{"n_layer": 20, "d_model": 256, "n_head": 4, "n_kv_head": 4, "head_dim": 64, "d_mlp": 1024, "vocab_size": 656, "activation": "squared_relu", "norm": "rmsnorm", "norm_place": "pre", "norm_eps": 1e-05, "positions": "rope", "rope_base": 4460.0, "rope_fraction": 0.5, "qk_norm": true, "attn_scale": 0.172, "bias": "none", "tie_embeddings": "early", "parallel_block": false, "extras": ["some layers without attention", "local attention windows", "paired heads", "value embeddings", "hashed n-gram embeddings", "a smear gate", "an embedding shortcut", "capped logits"], "init": "trunc", "init_std_qkv": 0.0257, "init_std_o": 0.0, "init_std_up": 0.0257, "init_std_down": 0.0, "optimizer": "muon_variant", "lr": 0.00292, "lr_mult_down": 2.0, "beta1": 0.95, "lr_head": 0.016, "warmup_steps": 85, "schedule": "wsd", "decay_fraction": 0.932, "decay_shape": "cos", "final_lr_fraction": 0.0, "batch_tokens": 32768, "seq_len": 256, "doc_mask": true, "train_tokens": 270600000, "steps": 8259, "dataset": "wikipedia_en"}
Each number is 200 + 40 x the weight over its row's rms, rounded and kept within 0 to 999. Layers, rows and columns count from 0. The size before them is the row's rms in percent of the matrix's.

# down: layer 13 MLP down (transposed), 1024x256, rms 0.397, rows 251-263, columns 128-255
# up: layer 13 MLP up, 1024x256, rms 0.203, rows 252-263, columns 128-255
down251,093,197,168,137,172,250,151,191,215,184,202,274,203,229,177,173,208,164,216,116,242,229,167,238,118,293,151,195,264,179,212,284,248,211,225,250,258,204,164,217,235,218,249,203,223,101,200,285,279,171,162,236,155,242,227,217,139,72,193,147,150,203,208,288,257,202,224,191,195,245,170,240,234,207,204,191,209,258,180,162,239,195,149,287,177,242,200,171,259,159,273,189,180,205,138,201,210,225,231,188,205,211,237,168,249,182,189,243,224,241,246,188,236,245,162,250,243,190,171,149,254,125,204,183,209,229,235,212,251
up252,091,73,174,225,265,217,229,211,217,267,253,221,182,228,152,130,227,281,281,222,185,247,227,216,225,170,301,258,197,229,179,209,203,177,279,164,180,254,153,177,212,179,223,154,220,231,257,183,154,201,184,160,210,151,218,254,203,198,211,188,152,145,224,170,233,214,229,277,187,189,110,142,235,142,202,206,157,158,212,170,239,166,177,178,231,166,187,181,161,120,241,146,184,253,219,156,229,214,207,171,185,188,157,134,181,306,200,176,227,212,161,204,172,171,139,142,173,212,191,209,240,270,127,245,252,190,205,231,216
down252,091,228,231,254,200,198,261,239,249,154,221,143,189,187,164,224,191,153,219,238,194,220,191,282,154,168,152,188,112,177,211,215,191,232,230,189,218,235,220,199,164,221,206,132,218,145,175,170,202,232,155,247,201,197,180,194,218,201,176,236,206,241,155,243,285,238,215,204,281,158,128,211,226,185,180,229,212,176,243,248,195,181,185,196,142,158,231,193,207,163,164,162,242,177,192,219,173,243,161,189,141,168,245,174,181,145,187,179,198,183,144,212,143,216,182,173,263,172,167,153,219,186,152,133,182,210,209,159,121
up253,097,140,198,156,263,216,305,196,215,179,205,218,206,260,204,191,233,259,178,198,130,98,140,206,158,219,209,172,204,257,215,211,196,157,212,238,262,172,249,226,210,181,223,249,242,249,202,202,202,213,222,190,181,172,225,197,154,234,180,233,224,224,268,272,211,199,220,166,210,182,198,220,280,257,237,261,236,202,141,258,139,216,256,179,200,169,151,228,270,185,189,322,195,204,225,161,213,174,191,232,162,237,207,199,215,166,137,220,237,101,172,220,144,196,239,219,278,261,243,193,207,190,213,258,241,164,171,206,150
down253,096,179,196,249,249,178,253,106,103,168,193,194,195,188,185,197,211,285,212,177,243,209,239,190,223,211,199,250,232,241,220,154,187,181,276,171,195,218,151,179,162,218,140,241,241,187,264,174,165,196,197,239,222,237,195,202,202,163,181,262,187,235,210,152,151,208,173,212,204,157,188,190,196,178,240,184,218,126,179,188,245,254,223,224,277,134,235,286,190,219,246,225,216,158,297,165,238,169,226,192,159,278,186,225,198,106,143,180,205,256,213,189,169,168,159,176,211,183,245,192,164,200,178,236,179,195,219,264,170
up254,092,214,188,265,188,196,190,193,183,174,188,232,92,200,223,190,168,206,268,201,180,226,236,205,149,249,201,216,206,225,244,183,198,157,173,236,257,298,124,270,203,242,193,210,181,127,139,86,272,224,218,178,186,195,226,111,198,200,160,167,139,203,206,156,180,159,158,197,140,172,217,210,134,201,276,197,231,241,138,245,235,198,195,244,182,133,220,183,144,219,236,200,270,148,165,190,202,141,166,235,149,204,185,216,190,155,206,152,160,161,198,183,193,273,205,179,147,216,200,196,155,143,213,165,203,258,147,272,184
down254,091,288,232,181,220,274,242,184,171,254,162,232,286,173,248,223,131,148,219,260,215,258,184,225,171,159,124,146,227,233,165,192,183,232,251,252,208,198,175,189,177,184,132,233,250,212,219,190,146,194,189,200,241,238,157,239,221,100,166,140,188,196,228,250,199,226,187,159,228,207,171,209,175,206,155,166,137,159,205,136,174,178,240,163,269,188,236,223,176,168,196,233,207,220,254,196,176,248,229,180,211,166,216,207,105,224,113,202,203,209,222,179,225,212,113,212,183,168,140,243,185,216,210,219,160,216,198,119,165
up255,098,145,181,134,166,256,144,135,191,169,227,221,214,237,178,116,172,235,191,196,209,232,197,179,181,132,189,157,170,214,300,178,142,150,121,166,238,190,194,144,243,190,185,213,202,194,202,187,185,218,326,169,261,128,165,187,179,208,171,220,207,211,181,259,204,221,183,230,229,109,175,208,173,168,237,156,228,147,177,196,205,212,185,230,239,185,181,306,281,139,190,200,201,177,121,254,138,225,174,199,261,175,195,280,213,195,181,308,189,213,238,198,215,203,219,240,128,176,174,168,243,196,200,224,284,198,162,237,187
down255,100,236,164,127,234,122,205,206,162,240,166,241,204,214,215,217,192,157,280,187,212,189,194,201,267,177,190,234,200,252,232,265,146,164,260,216,218,191,243,231,270,180,128,217,198,200,161,200,191,251,192,233,229,127,206,241,170,224,216,246,226,195,205,230,247,158,166,183,145,245,246,204,176,266,222,175,238,215,210,183,173,206,230,168,193,191,217,206,239,169,170,184,183,178,162,226,140,204,139,212,185,184,182,270,207,247,173,188,137,160,219,183,256,143,213,164,231,166,158,240,202,175,181,265,221,116,168,189,251
up256,102,189,265,186,149,204,146,265,114,281,167,206,142,152,212,212,171,252,222,182,210,208,193,170,171,220,189,232,266,203,170,189,201,178,227,203,211,169,177,199,230,189,114,248,114,212,194,230,140,215,265,199,236,184,242,210,209,301,185,233,238,183,220,227,259,227,170,181,219,199,227,175,206,307,199,163,195,143,216,171,215,247,228,188,162,238,158,296,233,200,185,269,150,240,221,203,127,234,212,242,166,225,240,196,211,215,194,191,204,244,156,167,238,235,178,185,277,285,245,224,220,223,175,172,184,150,152,189,224
down256,104,235,181,139,238,172,194,143,208,158,211,102,175,237,254,165,211,129,194,191,236,232,216,157,189,238,179,220,187,207,183,260,214,217,146,152,200,226,156,183,231,204,203,225,190,205,172,217,181,178,213,224,232,227,248,298,143,237,179,227,183,246,110,143,189,141,152,227,199,225,223,177,161,262,215,170,181,179,177,154,178,201,176,176,192,300,134,218,173,185,179,187,280,57,211,184,209,164,233,247,185,213,214,104,243,220,165,174,218,180,213,148,204,156,150,173,107,191,233,192,242,136,188,240,97,197,71,177,99
up257,092,203,219,237,213,207,231,213,113,272,313,181,244,179,168,145,206,172,208,162,199,184,288,207,165,184,133,223,257,99,220,139,186,134,220,239,201,244,128,184,190,177,208,206,177,220,159,218,285,199,140,176,179,232,143,265,241,215,233,211,194,155,169,186,192,230,145,178,242,206,234,174,224,255,269,247,212,208,203,261,239,217,199,161,167,208,174,225,177,221,204,151,149,218,136,217,135,208,172,269,182,213,187,209,215,196,209,185,278,204,200,206,126,152,155,191,245,150,200,191,189,190,159,222,273,169,95,243,184
down257,096,195,224,223,196,182,235,137,210,171,212,232,177,225,199,226,219,131,193,233,186,241,133,245,154,269,223,242,213,120,152,172,169,157,203,268,149,181,136,223,201,171,203,215,132,207,252,266,152,188,191,180,209,243,303,174,176,105,255,225,176,108,197,218,234,169,168,156,208,180,199,176,239,207,232,229,270,243,224,192,111,219,206,220,210,212,217,194,199,183,199,200,160,221,175,164,205,243,237,200,188,207,216,226,244,179,269,227,137,251,149,205,148,225,145,254,257,211,160,204,199,186,233,226,217,230,133,209,292
up258,099,235,185,201,148,205,214,193,219,79,221,204,177,194,202,180,223,236,201,168,135,239,193,173,191,186,176,247,178,241,207,211,186,179,279,244,198,199,173,200,142,203,218,220,141,213,194,249,193,196,183,209,247,149,199,209,215,190,200,230,287,269,122,212,218,153,224,162,114,102,154,169,189,194,308,190,218,152,129,226,178,140,175,163,120,218,139,233,141,212,149,263,141,174,183,196,185,214,227,133,212,181,193,166,179,169,194,204,267,262,196,209,177,210,242,202,224,189,155,174,208,149,139,154,229,185,220,165,221
down258,095,151,191,169,167,212,181,182,295,179,248,184,183,182,200,268,194,201,196,188,187,246,187,203,227,217,161,117,194,211,198,194,232,254,156,213,186,243,183,207,208,178,233,226,193,213,172,186,196,151,211,188,231,188,142,235,208,208,221,267,227,188,195,246,136,214,210,226,217,139,218,258,203,143,212,186,246,241,153,327,234,145,182,139,246,234,231,243,217,164,266,316,170,278,201,222,220,155,151,170,247,219,126,225,218,223,138,232,199,248,178,182,139,218,236,195,192,147,190,290,253,161,165,107,153,147,254,247,183
up259,098,229,172,188,183,184,189,172,214,198,292,203,129,157,225,280,123,208,303,175,227,185,203,167,113,203,189,201,269,234,203,196,243,190,235,233,202,223,206,186,96,199,253,200,192,196,211,305,246,228,207,249,187,176,225,218,179,234,176,210,242,215,226,203,114,261,187,146,132,166,203,154,222,216,222,189,176,167,239,231,225,256,262,230,154,207,268,243,213,206,230,156,196,171,345,230,148,245,230,161,295,211,209,212,243,216,203,233,231,167,223,223,156,154,256,192,207,221,165,143,193,214,254,180,241,193,204,191,249
down259,099,280,222,216,248,178,164,213,131,190,157,176,227,210,268,205,236,178,217,248,197,247,150,201,234,244,146,179,191,201,133,185,137,243,238,257,219,166,246,203,191,287,196,135,133,206,194,187,233,142,268,157,163,269,151,229,242,155,233,215,145,169,166,214,218,175,264,209,222,220,246,184,153,123,154,223,204,166,240,192,199,178,259,99,196,215,147,147,182,158,173,180,57,171,217,229,249,246,190,145,208,250,188,181,126,192,203,176,162,204,198,182,207,192,235,196,156,197,209,200,152,242,215,278,202,181,193,242,206
up260,093,204,197,198,265,185,200,189,227,185,193,239,239,193,216,260,262,205,171,162,190,155,257,186,237,234,243,120,176,164,258,166,239,207,275,200,147,281,210,205,293,227,145,177,187,178,216,179,234,241,206,227,218,166,149,204,197,171,177,248,154,168,223,257,208,168,224,265,200,232,238,184,197,183,176,148,151,192,175,237,225,220,176,172,141,209,215,176,284,161,165,257,222,165,239,204,309,208,233,185,242,196,186,123,205,204,211,148,213,268,274,164,239,212,189,128,252,145,153,135,186,208,158,181,158,276,171,203,243
down260,096,75,228,170,268,186,213,169,240,148,194,206,174,153,231,281,211,163,157,151,245,122,235,275,184,195,173,221,183,117,243,225,180,138,151,243,180,164,110,172,202,224,148,224,237,178,257,161,185,204,223,212,200,265,162,212,263,177,187,167,207,168,170,284,144,149,233,198,173,234,226,176,216,156,183,195,201,154,179,258,302,301,184,150,166,154,193,201,147,259,207,252,212,230,170,213,236,158,204,251,204,257,221,229,166,203,201,199,156,206,248,332,252,203,175,208,177,247,226,220,186,241,157,223,240,266,162,221,181
up261,106,183,185,219,195,170,196,205,268,155,194,220,189,271,154,129,147,245,206,269,267,231,167,245,233,241,167,157,159,251,183,216,215,223,188,218,204,182,211,167,148,167,205,179,202,237,187,139,173,152,107,231,192,242,233,190,177,180,238,145,209,187,124,194,138,190,130,115,180,195,264,181,241,159,184,152,252,141,169,106,159,217,232,234,233,212,199,237,190,254,172,208,283,271,174,192,187,215,183,216,228,213,207,284,198,196,250,194,210,207,217,271,222,235,207,152,225,172,224,255,208,209,217,132,158,250,281,181,181
down261,104,211,145,176,269,189,194,262,244,238,157,166,208,189,193,217,187,198,137,147,174,183,137,172,202,295,192,227,177,235,192,148,201,199,219,183,103,258,234,152,163,249,218,160,180,218,181,221,218,254,167,220,141,171,180,205,218,197,219,200,187,168,240,264,168,214,146,207,224,189,218,158,219,157,248,146,156,168,117,113,160,278,251,183,228,194,212,184,179,272,187,177,250,212,151,248,217,166,192,176,178,220,135,227,228,175,158,94,259,254,161,184,208,246,210,170,225,224,155,155,262,207,216,170,202,230,285,229,156
up262,104,249,177,190,106,167,151,187,149,285,208,93,255,203,143,227,247,207,341,165,160,216,243,173,156,208,153,260,244,196,183,242,181,188,243,210,203,218,225,196,181,157,175,152,225,181,195,302,124,224,208,210,234,230,131,232,111,262,196,213,157,220,209,227,188,182,216,197,245,206,153,198,261,219,191,149,170,260,217,195,142,144,207,213,156,220,178,222,149,256,146,92,103,254,227,173,186,136,208,209,296,169,226,232,164,177,241,186,205,219,230,253,187,214,235,216,204,131,164,186,244,227,178,148,143,282,193,197,190
down262,102,161,212,176,163,174,164,218,195,173,287,203,207,258,196,182,237,237,141,173,257,237,203,225,237,150,164,217,182,204,210,197,210,184,208,221,178,256,214,153,180,163,183,212,196,227,157,253,183,158,272,210,148,199,139,188,185,164,100,137,141,127,249,158,256,200,280,164,147,229,121,270,298,175,238,234,256,187,190,151,180,188,121,190,170,124,218,193,233,282,213,257,186,278,148,160,82,192,195,197,162,143,217,134,202,160,187,182,285,149,184,197,208,201,238,168,167,173,198,206,236,166,282,191,159,180,253,225,111
up263,105,171,285,238,174,160,187,166,201,225,222,170,180,176,269,186,266,208,307,162,238,210,180,228,226,167,272,216,171,180,211,207,224,244,184,172,148,204,245,196,86,187,275,197,177,296,210,193,164,197,242,262,193,261,225,163,194,220,209,207,196,193,282,177,283,251,236,203,241,219,181,276,196,269,141,181,237,193,184,218,246,186,220,216,220,222,191,214,217,126,195,249,178,160,217,239,191,248,235,164,231,142,190,145,262,254,215,202,248,191,135,146,138,185,174,172,140,195,234,180,165,64,154,236,208,188,237,206,229
down263,100,171,201,192,268,179,213,241,201,194,174,188,191,169,169,192,237,233,234,197,170,174,214,251,181,196,221,212,193,165,203,222,194,231,168,226,213,213,196,205,212,199,263,246,201,245,188,166,260,175,177,157,240,322,143,203,196,202,227,235,193,209,215,149,167,239,286,204,250,145,209,192,150,185,218,245,241,172,179,218,183,172,287,137,227,126,132,172,239,143,207,275,150,182,248,215,153,210,171,236,197,114,255,219,257,226,204,161,250,143,231,202,182,163,155,302,218,209,249,247,127,261,159,244,165,240,295,231,146